config.toml
n_layer = 12
d_model = 448
n_head = 14
n_kv_head = 14
head_dim = 32
d_mlp = 1792
vocab_size = 8192
activation = "swiglu"
norm = "rmsnorm"
norm_place = "out"
norm_eps = 1e-05
positions = "rope"
rope_base = 10000.0
rope_fraction = 1.0
qk_norm = true
attn_scale = 0.177
bias = "none"
tie_embeddings = false
parallel_block = false
init = "normal"
init_std_qkv = 0.0262
init_std_o = 0.00534
init_std_up = 0.0262
init_std_down = 0.00534
optimizer = "soap_variant"
lr = 0.00436
beta1 = 0.95
beta2 = 0.95
weight_decay = 0.15
lr_head = 0.0124
warmup_steps = 62
schedule = "wsd"
decay_fraction = 1.0
decay_shape = "pow"
final_lr_fraction = 0.0
batch_tokens = 262144
seq_len = 1024
doc_mask = true
train_tokens = 755700000
steps = 2883
dataset = "wikipedia_en"
Each number is 128 + 24 x the weight over its row's rms, rounded and kept within 0 to 255. Layers, rows and columns count from 0. Numbers have three digits each. The size before them is the row's rms in percent of the matrix's.

# down: layer 5 MLP down (transposed), 1792x448, rms 0.102, rows 742-781, columns 0-111
# gate: layer 5 MLP gate, 1792x448, rms 0.109, rows 743-782, columns 0-111
# up: layer 5 MLP up, 1792x448, rms 0.112, rows 743-782, columns 0-111
down742 101:137122119122138044097135118130180146116155153132151167123119135140157134149064138127113139098150094076140137149125154116155076155108141176128102134123123125132159102136174123151120125102117097083118135108169117115115098142154155087123119101090114126166120147165166119140136124160182105092081158117125124113184140166161155138122136137128
gate743 099:135169155141196117118118172155120113103111120164114101129126145157115104111126142145145165177113140101141090134105105131196141108136135102147097108101131163105166088133081138123129090121125153110087157139063128139102118161158085149149098097113155133143131090109147145097159107088155122101147083178116101154151105102136117168097133113136
up743 101:158134112122149123085129170134114148073105153084121178144144123148122148127139098120134145125144095159122110149110143108079117114124096156138107120125134114097119094133119160118128116142144145134143154129122106117098139166187092141132096105101130097168154125123103133118146120153142116137123129140169148127130154035129147125130117117093
down743 101:112108128088110151157141134112121154144151121155101105120109172176137120108117130117140105145118104145107103135152103134120130125105176102148143147089149147128124163103102120115119163129154102152108128164110118155068108091068126137161177130169125130124128106098107160103169118133099081096084148139114112129107085150118130129113153180141
gate744 103:136158129122131131146113150123159112139151100097137182122148125118114146126089133107121130149147113089159103120159147127144159121116124127125177123113124143169135132113137127117178132097137101135134158140127099131105088152100135045115112129128119130092127123142088167155159123118101164096147125114132081134109117129120152150154087165138
up744 104:116169113142089122094119133120142136134116102122099143128123095095157143116143111133113120104106150113131119166108143097102086092094134139124156147144148132120091139161155136103098146131073123114095136118132112103132126114131147154132155150126141116158079141121133055122109150132108097107132136143138116129151131123179106136134165089153
down744 101:113116131158140106152114165082123074131106127113160132139097118152152126130134131122111107141110062180137142146148136133143144113118134143082119129124168115134137185074113124141119145120113132111171097173099101160093140110140150111097127105161134139103136141130086108158146122108181090121105112076091127134117102111114134140137110136097
gate745 096:095148153102111146118121123093129154131127097109133134147128133104066065153146128105141150135125102127096118126106093180104086150130078145120179131128128117168181125116099099124132071138104088113137176141105149165138145141157120087106136139108185121130066164099102171103101134121181117152076131180152114119142125128174155122148094123105
up745 097:158098136140110112115144104144151096146154157100158106114137097143120122177094077123148136166127116121142104116072145172136133151099120120138132104148142126144146115182174122115117151099172130131127122119126128086140151137107097122108172116084122086103131127122122152106131120122136141164126121152098099083103143074112162083138132079139
down745 097:124145109122183170107128140104133132122102106157113096115134171135159143085181158139128113103104144124157120167141125126139153103143156121113170164139116134149126141076118116108150109173107142153091103145139142121125114132111160122120122121166116179117097107144093108070140133133136118094166116078173150138105103115133103112113131134137
gate746 098:134119113105113138171154157106117158125128131101136139092114116155176133149124128141091117105118150133142141134147119152125120075060109146135124127184164122113131136124090127156139080128134087141134117132142139126092124132118144141041122142114142151102138134118141151130098151148134139148095136068154140113152123151156130113159123134109
up746 097:147146117117064086120133163127141122136140126119175130147081125160124133081122126116101137109103148151166120106134147089171110071113120180138150105116137122153162124062048162119139116130146089134121107093146095078159140110111126148123094129142127148109145134150116182135139115129144132119123145138130106151114144115129117114103129130113
down746 093:098128116138129109104085100111152124102101124170113123101139115091126102119152132112127086132123118116092081148122098134098125155147118123124144114099122113105117146152144078159134173108172134167140115103106139169069123144118160126126131119126144102114140110087148119116126150098074114141126122116084147105111144148135145123104122097158
gate747 106:103145135135119111139124132155136136136103123112107138120162114126148121062140126124086122094145077105124153158076098146073084174130132110137139111092145143121094135124118118109112121120137130111127088114155161125128126109105131140180153133158113110170155122125103113152101099110092131104148128115123122105125105126144112142107096118132
up747 110:126148197125086078161153108131120127171153135126143110146130092148120155109168145148102127070160174137065172146086107105141129164127083133146148096109140112098103139143138090128142176039090181110103101086174171109132103153092071111138164103153083095155120102138120130125146150093110139095154141122145128119162122148121157159121140151110
down747 106:113145105140131142120121112145143156132168159146142097115180133091130104164118110121093143177097122151153124134138103119113180148128141125162115140164102150107168156119082118155114082177109119117104093151162100145099103112142142122152134111092171123106139123131161076110066137136088112122157129118143147141114119087137177074119121095142
gate748 103:096118132157150138103132128115153140115091128119090123098112145124115124145101130120140134152117106148122087136132101087094128076147143133165114136149098137123140128162117094101123162090153141097127138141139130104130129165124136116135173113092167123107154150113167144145097137126093175139131113106097106146127151116146122130116172141049
up748 101:131090165133123132122110139139116134149127102137151115104116089105148120101139215118115125166138115133109131129171110142103125137140114096103110127156143111139144127151152084142119144116122170110111157124122158142123106144111109197129139172131092156138131125147075095153153166115144101077095098138134149151158092143157124138142087148159
down748 101:126151122104164105133129148111118109055118140117126125174120144109117096105146050143142120114123106147136119136084179127150101162132151124095136134139165110158096164116127151126105094138168062166133104148126091109141163068172154108104105105111148085127093136124144151130107096123148117159165147082126171134089095137132102108122159096125
gate749 100:128118175150146149131159126125181132120145143147127152128122191187119171154079138103089121126138104136130105113136171144136100141132096108114147117133164141111090140166121102121136089154131110137168144139126170137159125146100133106158147091134097126160092137109113145133135142137151148187098125134148061084157101113106123135101114105108
up749 104:108154107101134080128104145137105132126083152121111110107124094096128099115135140107109098116154159121166126165164099132099121117142130159142097149142091097114130110099150166094077132132146142107123123140119085110142130145105138166152116121090127121134130154145135152144143129124128134065151129124088127157099155111160102136139111179161
down749 102:136102100128118127117092121135138119113135099138138127120131117126165152119105104129125121122088144117105116118128122097135102113113139149128124162092153110131113168105107154158144125142118117111137134095127150089129074087137117133138127075141106148101151136127141108178104157151096109168075133120155091124144093091096093094149163081118
gate750 093:160135122128108080109105133078120165123128129102157113159124145171136173103162065095129120101104110160108091145107076146127118091155133101107139132121169089122157116127167127165134140097145138135123132148127101106138128138134174123102170072120104149149145118147099110149150120125162141153140113144151145125101149096119141116136153059140
up750 092:104117118140129155145148123129121124103123119127145103121124139123139144091141103120098130139117088142115112100112196123147132100167142129106125129141113145116194180124185109169103068107128132115110120105167102125141138112119104131158094145163110140102107098193148089101129111118134162113116114135148131084096122169118132162137106158099
down750 096:123121100162164089114128140123145132131154149111107189143148132141155111156097140133189128102131114157125124172118107123139131115106075162120123124112141132138135078125122137132127163152139111200155127108139150105083147110112166070149132105113114107153123153117105112115114142122118113119160115174151120130102142130125142087131151143119
gate751 103:116104129110128112216127159101111151074107100123168158139132062153105157136121121109169143148136180136128123127134122163146122097105106119117146087151123130096158143151097121137152145125095133153121144166126122092106135152149093153077123157113147140103117138152095094158143154120117108103095157112097131124158059127186120125114137114169
up751 102:137126120123144139124100103158141127155110116081128144117096114099138125116155096141109132124101121166147120094127120093160101113134143100123158098175188114131109092139114142156167151143133107150098142115131168167123140122116118126126130145085092127178128110119130125163122156133104135136158111171110153171091134128136081148123148142102
down751 099:092165125137132130106141111129131095124138113127115088116163141145128107104149133170155123147132121102114111192111139148123096139128135135108138135089098145157151144111168128117087160145152144057121113104141122166144133079138163102132139127133152186140121140086134093060104142136089164138114098123144120135176167158135138120162102119138
gate752 102:123176122104120130139117103147145145155093149091110088156150128142167141120149146169158153079095150138117089096152129159098127121127131108118132145103131119129143122046104111119117160139136128134132100125113111167117171146124140124148096146112123119159103099141106156135140115100125126138106110114084132081136132158127130111141122107143
up752 095:105144097112157047113169168135173127116149099158127128113076102093146137117155111091127114111173140145132120156120125151125108095144135105115144130179165131139178153148145155091148071125136168131158147089109167173141155104103113070134128098158133149098114106132098091137145131109116094142121079089097128159167108139133088128187132172163
down752 104:105136087148086151147094099103118103142133148143098150141124148142131138144141144152141138107116132130171114127148183115117139166109168111116095151123098137120082107102107151099131145122148085152137160108127091149154143132140135165147161124102146150147148158159134145129104103138127149160138165155165117130104146120112142132083149144145
gate753 100:122084110121104124104103134135121129121129054159100101109139180128137104095113144167097098143156106158135210189182137112174139096086092137116174136180130122095147106170102128144117089138139143077149128112161149097152114118074124131133122107148126126147051165131156120141141145106102101154158134140138164138128142130116081115157165143099
up753 106:122111147167108145137130114119119131144083102173122137179113132146123104116092128133106110110180116127143152130088105111134143114134173106137101093171138141150134117092105117119148146123143108137071132074114128112114112156169131153089125124105130089144062129077129136112094171139143124113110114160140142104133131113128153111120134136123
down753 107:151166115122163182138097142102116137089169130138130126090119140149077135143140113134079139110069129119135123147118140145130147157144091123157086167116107123121113097136125118111116084091085158080144174149126104181221105114122140109147093102120123153107118127135144088118112117120135129135157161117110116092110154161089139137159125142146
gate754 101:135154088159128127129124127141071095133146121139142145110144127113112130169096158126103118109146122112128124132129110079121129125153178133163162112133121144141079069147139155134122155147151101149139154108100169136123143121065154129110134114090122124101134112122091144111120120079132143133160135111153144076111110096137139158122124078143
up754 095:106163136110148124134147121105069156077109139109121158150113107128124121150172131136164081107099120141133133128103107124139081176127162122148155121132102120104141158089115118158086156100120123175105107124149136129126140135107146125141138122112147119105114179162170169109178065106125119109135112143110138116144092120122106137097137135124
down754 093:142158120154050125161111145120125122165161120119121135116125106095106193132079158141113128116127147133135135185131138128142129117136146102159108111112150112165115070137137091102127103149127124089150100095071154161097146126131136163151095112112091157145117100108106113146105109154181141110173123100107113162077125158118112151159156133131
gate755 102:101101119116144125099104123125129115120119118137122139138145088126106161161153083135057122158136069147148077149123141131125148123112143131166100128123131133112155103121130123138189114153133131117144091116105126120167115118182117161122157162126119121116155140135106140155139119124153132103160109165084094127106110134102146154118082158154
up755 116:115130149158132155166081072105167142116126123127153141122147108140081090154137193116133148099145139142151179120143114126133128093153112105151113164100106130144132121080100128128123133124103106149075139113108103116151107133114164114087113116153137135168100140128140112142163112111098120113094099145111128081130127170160160105109134055083
down755 113:131170116104131116106178154163133118137183143147178093131103118141140160125124097123143130144109150126166182122147109118159115168131153123101151121141092092140075125171148134138090142175115120124139132099122140171154166129113077120138162154119096091151099143141154136186113152145131143110133146097187132124088129146099113132138108155140
gate756 098:119150105143167100119127122142126162162122120111142107097126078119124127124116096118148188108125118070091166092093101106106085167090127146119112153116114083126133052132109150161143093147150117127140140079108126145120134090087151130128112128125125117193135126155152133080090141108075156116161135141094150127146145138129128115137151139122
up756 098:109124171140153095094106165105157164096123132144130171103137109118096114116141094073151154076152116092140131125124126097121152157129140089079114162136140097155142113099097141161139103103161100135091101129126136096152128129150111135169131167133148180092136063117109122197114115167114110148167141078140150103125117149120113131155130144118
down756 094:155121145112063145136151097144102076113106148107144095130140145145153147129115132138144137159131130172124123137165135117123136108132129118149138111110128144092149122137158100117125136156122102142142155140147111132148125083156119123111115155132103095145123172133123157076137136071126104133132099181141099162154146104058111127117119135153
gate757 102:139133059097108171168096146122146131155117118155113140124114165146103134140149129130149168147132124110112112134125133154153093121155148161145126121128074140121085124119111104107097158144100119116096165187109156115136116144144092121092120127121126118182091148123120157084084109133105154104140160175124155143112120109176163112106127131119
up757 101:124113093144120117139148126196146138139164151150139148107145084077117147105087132134130197121123082066115115113121126119149109117156125131138162094103120118141071103107119137109164143141102117141175145114146142129162149119148133182138187086097180144096119097102143124115125182150154149122183168165143153118146147098122142131111109145123
down757 101:128195104147111125114135158115124117124135149095119138134158182176125121130168112166119136146140152143180174162171145112100112143143163148103098133130123144113118147135132091138091150116124146123128133116081164126115101134118097114136084125122147125141122109113104104089129125129110153100148144164132128110152139108123124139173162114132
gate758 099:159114140140091126111144114097145107115117114107181076143148148113128121104170088091124150101167148153110108142144128123113156125112109127142091137125118088133123139119138151082097114134142160093137154096139119120158122134122138098127112170124141150166130135152126085092119144128142146132114162096095128118123174127124100123142145139125
up758 097:094168114116126118120123149208133112160157143137100135161124106126171138135157115117102135138103166140097127099125117131139177123136177137127140120095082154153114115089142104162121110107141091130121116133113158135141107148127085165096136091135146099111173141131118151175123105094182137155161066149130139153114141138085165123146102148120
down758 098:144125175146106169169144099119139112073125084152129132117123154102114164094127131155164100049099141161103123127101122130113128151114113092141124152145186149125108139179109162132146146175121167155148192120143084139089128140161135139202149145109124140131110150138108147126151149135100152085091133097128124125136146066155096114146141119158
gate759 099:144138127088181115123134122134133131106144094142130155159112168160145150108118102099093134085089123146098146125114154142151097114154091112163149129116110093145131164188170096160096155144149096114152106156079100135127159152127100147086145115113086095125132160169167134168123120138125144184167104091110119136111145104108101114163132128147
up759 101:112170133144132134136178153121149134122129100133141129134155179151130131121130131149077129173099136148154150161143138149104108103103137084148187062109100118111125123120162086136142164143143147110161149133146142147151141130146112121156136096113174156091093117158134147153123132150087096131116148183138159138149107141119136113134143130143
down759 104:097085141125130105118134123100110123095114120134135135083105097103152123138164095143160134143147137105098048116148107096127131149159179124127114160128130127157144134116141151115115143111108161173125166149133104070137105124132119173124130134117081099164156133143100104158119144109152118134083121146095126093138143117151105150141141134141
gate760 102:095128077098108130111129095127120127139132093091137118147091108135161114140096131167106142138143149127098144101118123111088109145148120166147133157144166148159126179165109164150115114120154125091107115181146102101152167104158144100106061080113158133113132145116119140156138112139123089120142136137115113160112120100098134139138192123167
up760 097:132140104113107158174103145170085124151115138128114127135103127134102131120123144149150169130111126132087143121079128096098111077143122169144092163179144164157164120151164142153096110149109108067136151076091160107135132098148144129103151074124177135121124138099107112094115152100106107125148136124130177087121111128113131122153093168098
down760 107:143057160101132127121130098117155113147141103090165120141146109116146124155113148130099087151159128147151133125115129093118124140139173092140137142125113113112102127158133138139158164091129155098102122137129109130138136172186092105147115134123083140109134130133130130165133100188122125134100132102138136155126092157135076119126140125151
gate761 098:144160117106129111141088115079145145128144119134140149114129152136126099126149125102121126131184162148139119149108162131120145088086132149123152109128115118139181105107135102134141116160103106126151155066094110119111095132126146131095144136094120141147112125116135133163175151131125144103122131137171124073185165108107092122127118132144
up761 100:145135132130180096113151108105117138103107097115135127162080154156145103154136117149126116154155168172134117154130134155124122079131127106169129145123103095145138139109115143132134127133125109112093150123165086135125133120143117134102118165115155106143134150128140131147138158147133106136136122113163122111164110072074122131115147114167
down761 102:128132125145141168126150115113108104164137138127105123114107155121107140116135107126128126155138106121104140074157103121145113144170134127104153141122143113112096144118108119157088109102104159147174079118076104129126154098125119167159115094118125089132116208175094144092092124112126126142123082159128126129088153159100096084144164173118
gate762 098:151104163133137099102142098114113137143162103051105091123128135111162174129124109123118125153125164132101146128138110128095122135125102142106108141149121124108151104101157156123134120106143100117132136074175114135162118140125138101128118104138195087125125113074129127122127156090208105105103109126137117124092157111146129133159105123148
up762 096:127134096164116164177137124161127103125151120195111131176115107123113088100120106131150136080115090112135134147126108118116131157103189137147131085077150162147138137149155092164111141151128163147152083129107124131073156132074150111146159126133092162130124145142159136082141111119100112117152115112140117149094130131104125103154139120122
down762 096:072150166107071142119112120101145188107114104158112124160155131170154122108090132121116115173160108127089080149111139127128082090119126128112075143111130154106131165114138152076167158092122100094106148122111129143178132091158146098123176149161161116136125124128163167129118123156096130142094112121170122098146124118152126092085108149140
gate763 105:154159129095123184132161134129148096169125161149189069106156101103161143151075120158146145132125110147091110122114132150101170118112106160110127137115134176147131142149117133158092109097119084112118131115157136137134146105164106111103131106150135150142130154129135079145117105145137148201143146119112153118117115081140118131131086148158
up763 101:111143105130120119131122086142135126111081104074084151071130120123131120123152113088125144105102111149121158115132142120143117143164122128138125129115162120115143118107146125152145154158112115117101117127109119152117154121104129123156106098118083114156141087107149126107121142108121138070108102128115087107158152083130098127123165102112
down763 100:119125098157146137148081127120130109158153133144211105166147109121152132159103139191118114125151121114126127180112087108127162134111117148129140073122130174135149119152116164100054119080145121054144130134117139088136154135125104124090120134115132130132090135131093147151139100133117094178111143138093148105136145111112127176122104101150
gate764 103:119119125112136110178115180141090122135126096139118139161107120105135159121146119123123139117125169138113178085110110140124060106091145067138166132143177154079108112165138152114113145102158142099109097087153153147100088152153136107134154136153142138167153145166086071138161105117104131104141150119130111103108185145175106126106165105101
up764 100:135123125121166119124160137121135153136124108128125134129100097143135157136140118123132130133142161178149150117107142123110106127115106072149095164122190172094132156095088132141111154134138114116115113135162168135124112146133152116102157157123147129130114126141104130094142135127111126122123116112138160078164184112136121142085146124097
down764 103:133125160113166165138132129110115108149142096119112099168130112152110091155126109163134111110100096120134110131112127135155148151125162145113139113079123112165131145119126110091195122140107136134092122102117121113078137132118109158146122134118069110150142158106126122123104137117152120123124105104109155144070060110107098101126146166111
gate765 103:084143122142175109141156134118125163133111112141116119129118125136088132130132096143134142137130100107120129137088102119136107106102156098124142143155167124081120095107176139132139136098109136101118135120161133136111145110157120124092113117131150149171139136173107139122112129127144083103112126092188108117152178143138151153137165142126
up765 107:136153120120122120160082112118111127157120099125126114152096131131167145118164148119114138099090122126143120149144142097147127117150144132127124101126116148180115081117179100131161159165108147116146111101120119179108126084110116131143135147144133108132124163144131125156100114124139122109153104143133117113141125123098109148126123139183
down765 106:168120089172067140116125113136150148081143131128110132144125138116139153107149162130156111160124137161142166124139095131114143133142154151124106102133117119113118115104144122132128122108088106062159104105213148129195164145124097121138112102140130128144094122136132089108119130130098114110159140143127085117177147094168094119141124136097
gate766 102:119159141077115127151184126102104115130121153138114125139140105128113103137120152118118096152137128138135131133118109163092128139083135157120123178099116156091102127146099165117147154143091126146145160109163126165172137144131111115144094112110122154118086098120115120122154122141120169098158166172151116099078147136088134112099086143106
up766 100:127144166101160138115150142126140158121127181177119121103143122168084126122119163133095100121111126142127143115126145114138119163119148133147123131139156109124160123111118149106152166120118113125117190132135067113144141153086131073114133084150090153091121133112107108107140113088120111110108151144154175130117121143120097114110152038151
down766 103:153117141132126132113137145148132077105155097134197163145125155135148109108108122119095125141121130091141134164129148120088103130139093133136118108135082137132109156112093149115121125117151125181117132181125136081084164127141116179107116141114129124118140102166127157110134129112136100099128108132111093159144127153108126156103098122176
gate767 096:122149131106142131136136121115127149143136093132155102132101111165125118164199157080153154135132103144117183148080116094128161089104098112107111147097100168144135143087120134087156164114107122114148110124157155104135120158108078144133151107102131145090117116131097105183116123105084128140102154135132148156168098134199161102128123130147
up767 094:145145070098092120137118111095121142149111114103178125129120152113156132149132146106125109124151119106101137185112152142167113129132096177145105114141148144147122124163146125112154157113098123157149145123148097145097132165142122124122128148076140131154086136132109156153134131090164136153133060099096138144125165134170110123100124119143
down767 096:097128171154145122129086158185137102175140146129109114125133140100108113121135154139134156134119116120175141120174136132135124177151161090167151118135134124122133132123128145125091103129096130118137107130114134125109121114132133127117114122162074149132122100143124097108152132149104087141081119111134078087110167096096160136146161124116
gate768 107:113104083148128119126173112090141140150175173154122152137122144138125114097094119142136136136142144132142099084141149116118140129106177126128110127144106125174113158092121080107116138099152113120125105141093084156139141147135149113152154129118124119156110137200136155100127133102131156119136168164137147132134146136099175114101115151104
up768 102:104119114166123125134145119121140154159162099140112114129132088091132113111076135145121137155135097119162143108136146099129181160134100112145092127119096134160069140109123087142136141124127098096137147179113104128176153123150159112173117123156102106133095109148116158118120127115124131083119149113103146127108164072161131107143101145161
down768 093:134138138112152133118105115107143134132120175089143167119140178146067129107132145130079127121129102106102103179133141112129115119166169166135138172139106106122125108162114123117138130125125117161133114143142181125078125145142119135134121128131146109145110120133114070108112158097145189118138157110154171153147156149105112141149127094159
gate769 102:132196124140174130130081131102083149130126105097122143127133107128154145123087124153114174128112115137113146100090136103128092166149097135160083117120134100181148133100147115140175182097110159123153158157078123129134130134103166120113134102115160145151164108127167119167131113128149153145133163141126159149097137145143134161126138130120
up769 105:137174124085143161144103135106119095123121124123132131098095123149105116104143092119113142119151163092104150147081051100138087137133144136132146127134126121160125124136121092127117151148144180124133125097110158154120113117130127113138137169114110129106139120145101144166081165153133118128161134112120172158119162118162141154131209152167
down769 107:166128144126101115137179117131132162111086150130108124147148131120154129144155104104102111139112090122147102157112136131085120100145150097115103157139140134118101132122139117097155146122147095103147115147136105107114162162156111111157115113106175124148142145115129157088117115117128082157108106127108133107166102102132077167160126112080
gate770 099:168132151185166105120092107129093100148135160140123143168160117138145140157076075170141154131138113046086137187115089147109122145117187149149168140122184148140102103156107117130138108135130079128089118137105136153110155092095113130098121131116130143140152142142130116066137097171089087104133155144110151110090137134140128110138100106114
up770 094:130160114128088120142154134101141118135077169142119126109104165143146130118074125151112126159166148157167171131182125076126116140158090129096109140113106094118126115145148189143152122138127099147103170146143074126172158126133128109146139108136157090156097086131125122161163107087162192119128139137091147155120131124097097156112128132119
down770 098:103123118118119155084096125141097096132166114119144142111108089129092168123170131137127129103145071112102126112105135159121121141114132101145162150141133111110139141146140088147144157162172147063156079130123137162168127152071102101077126115145136174085119146158157146130115112125111094155128139148116142152158127100122135069088121122139
gate771 098:118094133129144121095145151126105118100161106184138134110141122108162102126157156138164090136119080123158118112123094090114158148158099127089146169096142097157113123054098130125114112135130147116167147100146115162130137145104161128117144119142128150140103075089122086152112139136160128090123143105151128118101086113124127115142108095107
up771 096:113103098124165107123111080134146092162156107101159154094167134167127108112142119148141119177121126173110107108154159131106130159128137133142118121127125121166108123133098112138172141130069112113089140146075133099104134079118111153097135141158135119135149120081118163132159094131097112124138141176148138130122161117152153118097110116113
down771 094:148122161127123140135123170156139169130099138157115111129118131127130145121156164064155131128124127137145150121123128153134132120118155123090170145141084155081133100101141130069114108139112165156151155105122111142147128128138193137174125123110093154099070126160132079132079138162146118103108090108123153177146109126175096131179138109130
gate772 099:144162121104121157122130157168134138120136130116126159123115136089135141134134097109114148059118123099156172121112135159131128150145152132120120105116121149083121125136173163141120143154133103121163111111119109105117147128136094111145140116124141129138172094135151100193111134113167183158161140108125109142114193166108107114110137146162
up772 101:133106141108128080127115177103153123145118126155152110170135094173104125133113124095143100119102143158110097105144174098149140143155055164135151093121120118122149123110089115112163106156129140161110114120147110110102141117105125077117108143128108102146105120141072125118102140151110105127115129151158137138172118106137134141122104098111
down772 102:140125110135113143168150091143135150096126062098117131101117105109113152092143092140118101153168110075148139169104130139124105132117137138148106128134106153104119152154164145140094099099136100052114144129119104077156164081180121148127092096140118141128148119114162149166120115128160148131104149080166146111147081171110109109155151120174
gate773 101:145145125146122121116111160151145166117131091160100091090159106161132120136118109139147139162079106139135145149135144131131102150099131132124135156129096128140118138155108127109126077159126121155103149105088126150099119146119139134127127175075162160153150109170149132121172132096112182128124112161077140130166115113114153118141168164089
up773 100:130089127162104124140099137150142134120123093113145106154129104168134120111130116093161147171090110130089156093128146150120158110119165141140148150091097166083102118140127131109129108156112104119114147114117105141103105131139144140159152109111173139125103093160140142129132128126102129117096140107097144100131105149097123126145171133115
down773 102:098127153127140109108147100079069099116136116121109128133132131138109129128118132144098143115131176155153110116109108149156128149121140137163121147110145116150127108118102138153128117113083128112118112127123161065139162117129107153136162152105105131114115138132106112140130088103115102168151134117133116114120161137104092100137083132154
gate774 096:160135160084104137107148137092161142114132090125138122130112145108094108071116130113114160154148111176140083151093096129108131137132087103146165122073138136139116101114151160108144103147181086136149120151122134111154143112193157076110146146114161110107127084137115145159137107104142160133088132149117139155134104081068126104113076175126
up774 092:171110129113103108113116101098153124137096116098134116127112120106115133084154121093136147159114127119125093183065072122108134132125109101121109147098148120123114124136151147083141114115126122094109125108105140140126131102125164080117153152094170089123117052129123142122112177106139114165079135168140163135127133100092124117116120106148
down774 085:102156148156138110166144115124145129128138139120110118130155085150153139131078097161131133104138098123132143110146159138136088111152165135123158130141127131120143120119136141199100119136106175139084139139105136085071141142130111177086144136160128126128153157123103113127139105159128113129185113126137110107100130146152109145110120139135
gate775 098:119104130127133116158110101163122150050156119109107162105130101074125145117122092150071118115091105129124142088130157136159090140132126177093136141161157065094141134070172096169183102097133111163164126193101143173137169094103131163169113174114129103100128128100126152128136109148125132108130140113114149117128149106128128116126095119148
up775 100:155127094151163130114129141161105112153131136131116166080128115168117136097133090103142111130163142147097090140113098156143131078143124109138117123111085153133150120137119133149102120123094130128118099106135113111127134125155138106134054130072128112124108167165145084053137152135131123113141131082102112133137124126124116099109150076120
down775 097:118126183093110123158147111158125125098137067145147145158088132086150097172133135141124147133143106120121151124143159104112150145145123126159073127112169106068147138121100127110101129114176132096139149110103131165130098096105101126158141116104132157156138137078111131154122121141130125103165132157146144073137128097121125130136075146126
gate776 100:152155141112116112091095145152137101103162111137117100125138145099225103085124090164151149109115163165126139119144144079137126117119113111145097101078072153076123138135161159168168126151120158151120147085149127147164103164106116097139127079132111123110168112134097106068131137109113080142115129131158150084155122161127106108086134123134
up776 102:151115087137126142142108122167109139085117113098173114145148106106106117070147129141118165122121126116122130143160152102135123136166155094136164120118108120094147123157139136173120089140187099163107103109156093121135127125108111128137126157110148133137123158145143088134111117132153128161148113158114110087147121133103125140137120139159
down776 098:163143119158148191146131131123140128133163127101152153109113129087139141142094099149147106110112126115159154137148122128119121113063125167165124083083122113134098119153140110156131155139186140183102118089163133162067123145097103147149129114075164139169129144127102144126208114114118144153120135136179113127121123105134103143134060144129
gate777 099:179136140101180144147130110166111137125094127138097136133159168122101123103101144128156151105134103106084110101110105106129131109151128169114103096116136141151129126115165087155173128157107108162124102134085160153135116137151122184103155178129157131121116124122137138103131120135119141091162118142119173118127127101137166113109116139125
up777 103:149115112104120159134123091119114156127126127153110121172121125099147146135134126136150115086172149116074100114094137109094076147135179146128083113144141122119116111154112132124095143128112132126124145147143123169149120119091124157135126136104165148116150155128092163156103152135160114130121104127154163116159093110104137134168195123103
down777 106:142142102122193137133111163169131155138130137094110157157146156154090095094127110090062117154142161137131130175131123157132131129160093102117165134124108134134084122086148174154161096130165108164118103128137127098095140143126129126110162181127090119111114128130180114114159169138091127140139161167148104131126095128148135141170070112156
gate778 104:125155141162123152090153154099125121150169120103151116124141155135091106108155122108133152149144131148083109121081127149098153168108167158119106118110168153148064114121153124159114145145176147116101137130150113118137125113138143102157140097147122110137171132111148153114100127130154105152114140132107077156126133079103117095151129154154
up778 101:140169126111130151175123161107093141144138126081081156125097090140056149173150153087100164141143124156149123112133073123142163132130138146128118174110135112112163133156098141140113130095128176147099117111129116161152155125138119154154118080095105125108132138147186134128091125136148167145123176182105088154139088101165113128155170090091
down778 102:122153124146167094152125124123178103119128082158159120136154184122102062109126115160131149110126116141144073127123142149120161127123100117138160121138163128130125119173164122139117131126153101103123117162147143131092108120121124120135095117117177135114118075109111106101135122120156063131131084107137126143097167130099173103122104099181
gate779 099:139114113109098127136159084149119154131142116135105135103127108141136120149151091129113146098100105089119124102153120120118097130097150086127141113139117141106121124084114156146088170148170135135088138131142149145178076123130135120132147110094112127171150133127083050123162114072155079158089118126140110148132101155134123121094104090136
up779 097:108106115125106128159152118170142149117135131122107125126112144162111102155139090126164131131101122108110119092147131126105076141126115110127088130151150144128100115117082141160118123129130110161116145125150190148148127121133116091125142139147176097161146159142089110139110151129151097119107095116131128143162125131109152096141135129112
down779 104:186109096072134102124135144099128131138114101146115129116117137100147142128086148120128107154131131110128131139113172139116144119113144139101169116129132124115120070146145113133165114099163134088156150117138112129099117132119141154160148157114059133127116121129122174059126122122123106125133146166112124162101142138119146138088110176120
gate780 099:113146084153161150140140112121148158127154145101151164127131131130169118105158130139143096112136133118125155135105118158162098142108092127078145095129142100139130118141128127177199115159090116096119097132121109134153137166118098132131125122099150115104114079105077126111122091093133173155171170122160153145122153115115121127141164119115
up780 097:182163121119161103137114145139163204106146133110176149152136121116100109116136105129137128152178126114083143111086099145155139105112142143094092103092121136112138126064122124090148131107120092134096140103127123122113160111101109127147085121119110135180174156127116149108106139113078110135119127131139133161178128127187100123138125144128
down780 104:133136130088113136115111099138126145130123121119128123094126137091148116141101155098139126162125137136131111118115154146087112122115124123148100157161149086081105130099102116172124105175113182126201147133181131128158142115153152126088105078156162110112077107098104129184142152132115133114105123108108127112136103176127130113099101115115
gate781 096:153182095124146141136118155121120073137139126108151154098119150145122124141085139104107130141136103079110134103090145161142182152157087168117186111115108178110149112130126148109124163152162099147143132170139118112091172131108145116116156135113140117127123089115145151123139148121138153152126156116138123156158131147148140144122162150131
up781 100:103123099138121124125159139132136146151117183147124125119150120086156122110155145120170112110138133128159183096156145108122113100123169122157137159122104102154127130132115108124200146096152141134084081107142145129111124100108117114132136164129128128116145120137170127118085113105078120183139147151135118116116126146093086119164152079153
down781 093:138125115099087115100109148186157145128149113144133149110152155092158087119079100109152119107108142121140090129151128141119116111119159145110187142142130109122081134134147138123120145119136114079158147139120139144126130162126126102130149150131136151126109168119101126143184151167077125132099154102108139102154135147149129154123139117108
gate782 097:140090134174154134122100110160100151176114112055105132158133157110118155128160101123123154140095082130158124128141149163170123157149088096094129133115147133121144078142128160150109127127146105134113139136154135120086123178129154121120172133102150127115114117123115154118140131111105109111140131121120077111107108131090135122110164114165
up782 094:133145127118164131100142098162117130137143113092135078159138128102086115106131118082116071121124170114118096113158120097137103151121131123109140137143179084118160174084182161133130097099145151119143142176114142133120157140114125108121153141100106130149073133146107129145122104171120097126110135114169124141144131094163147088152137106118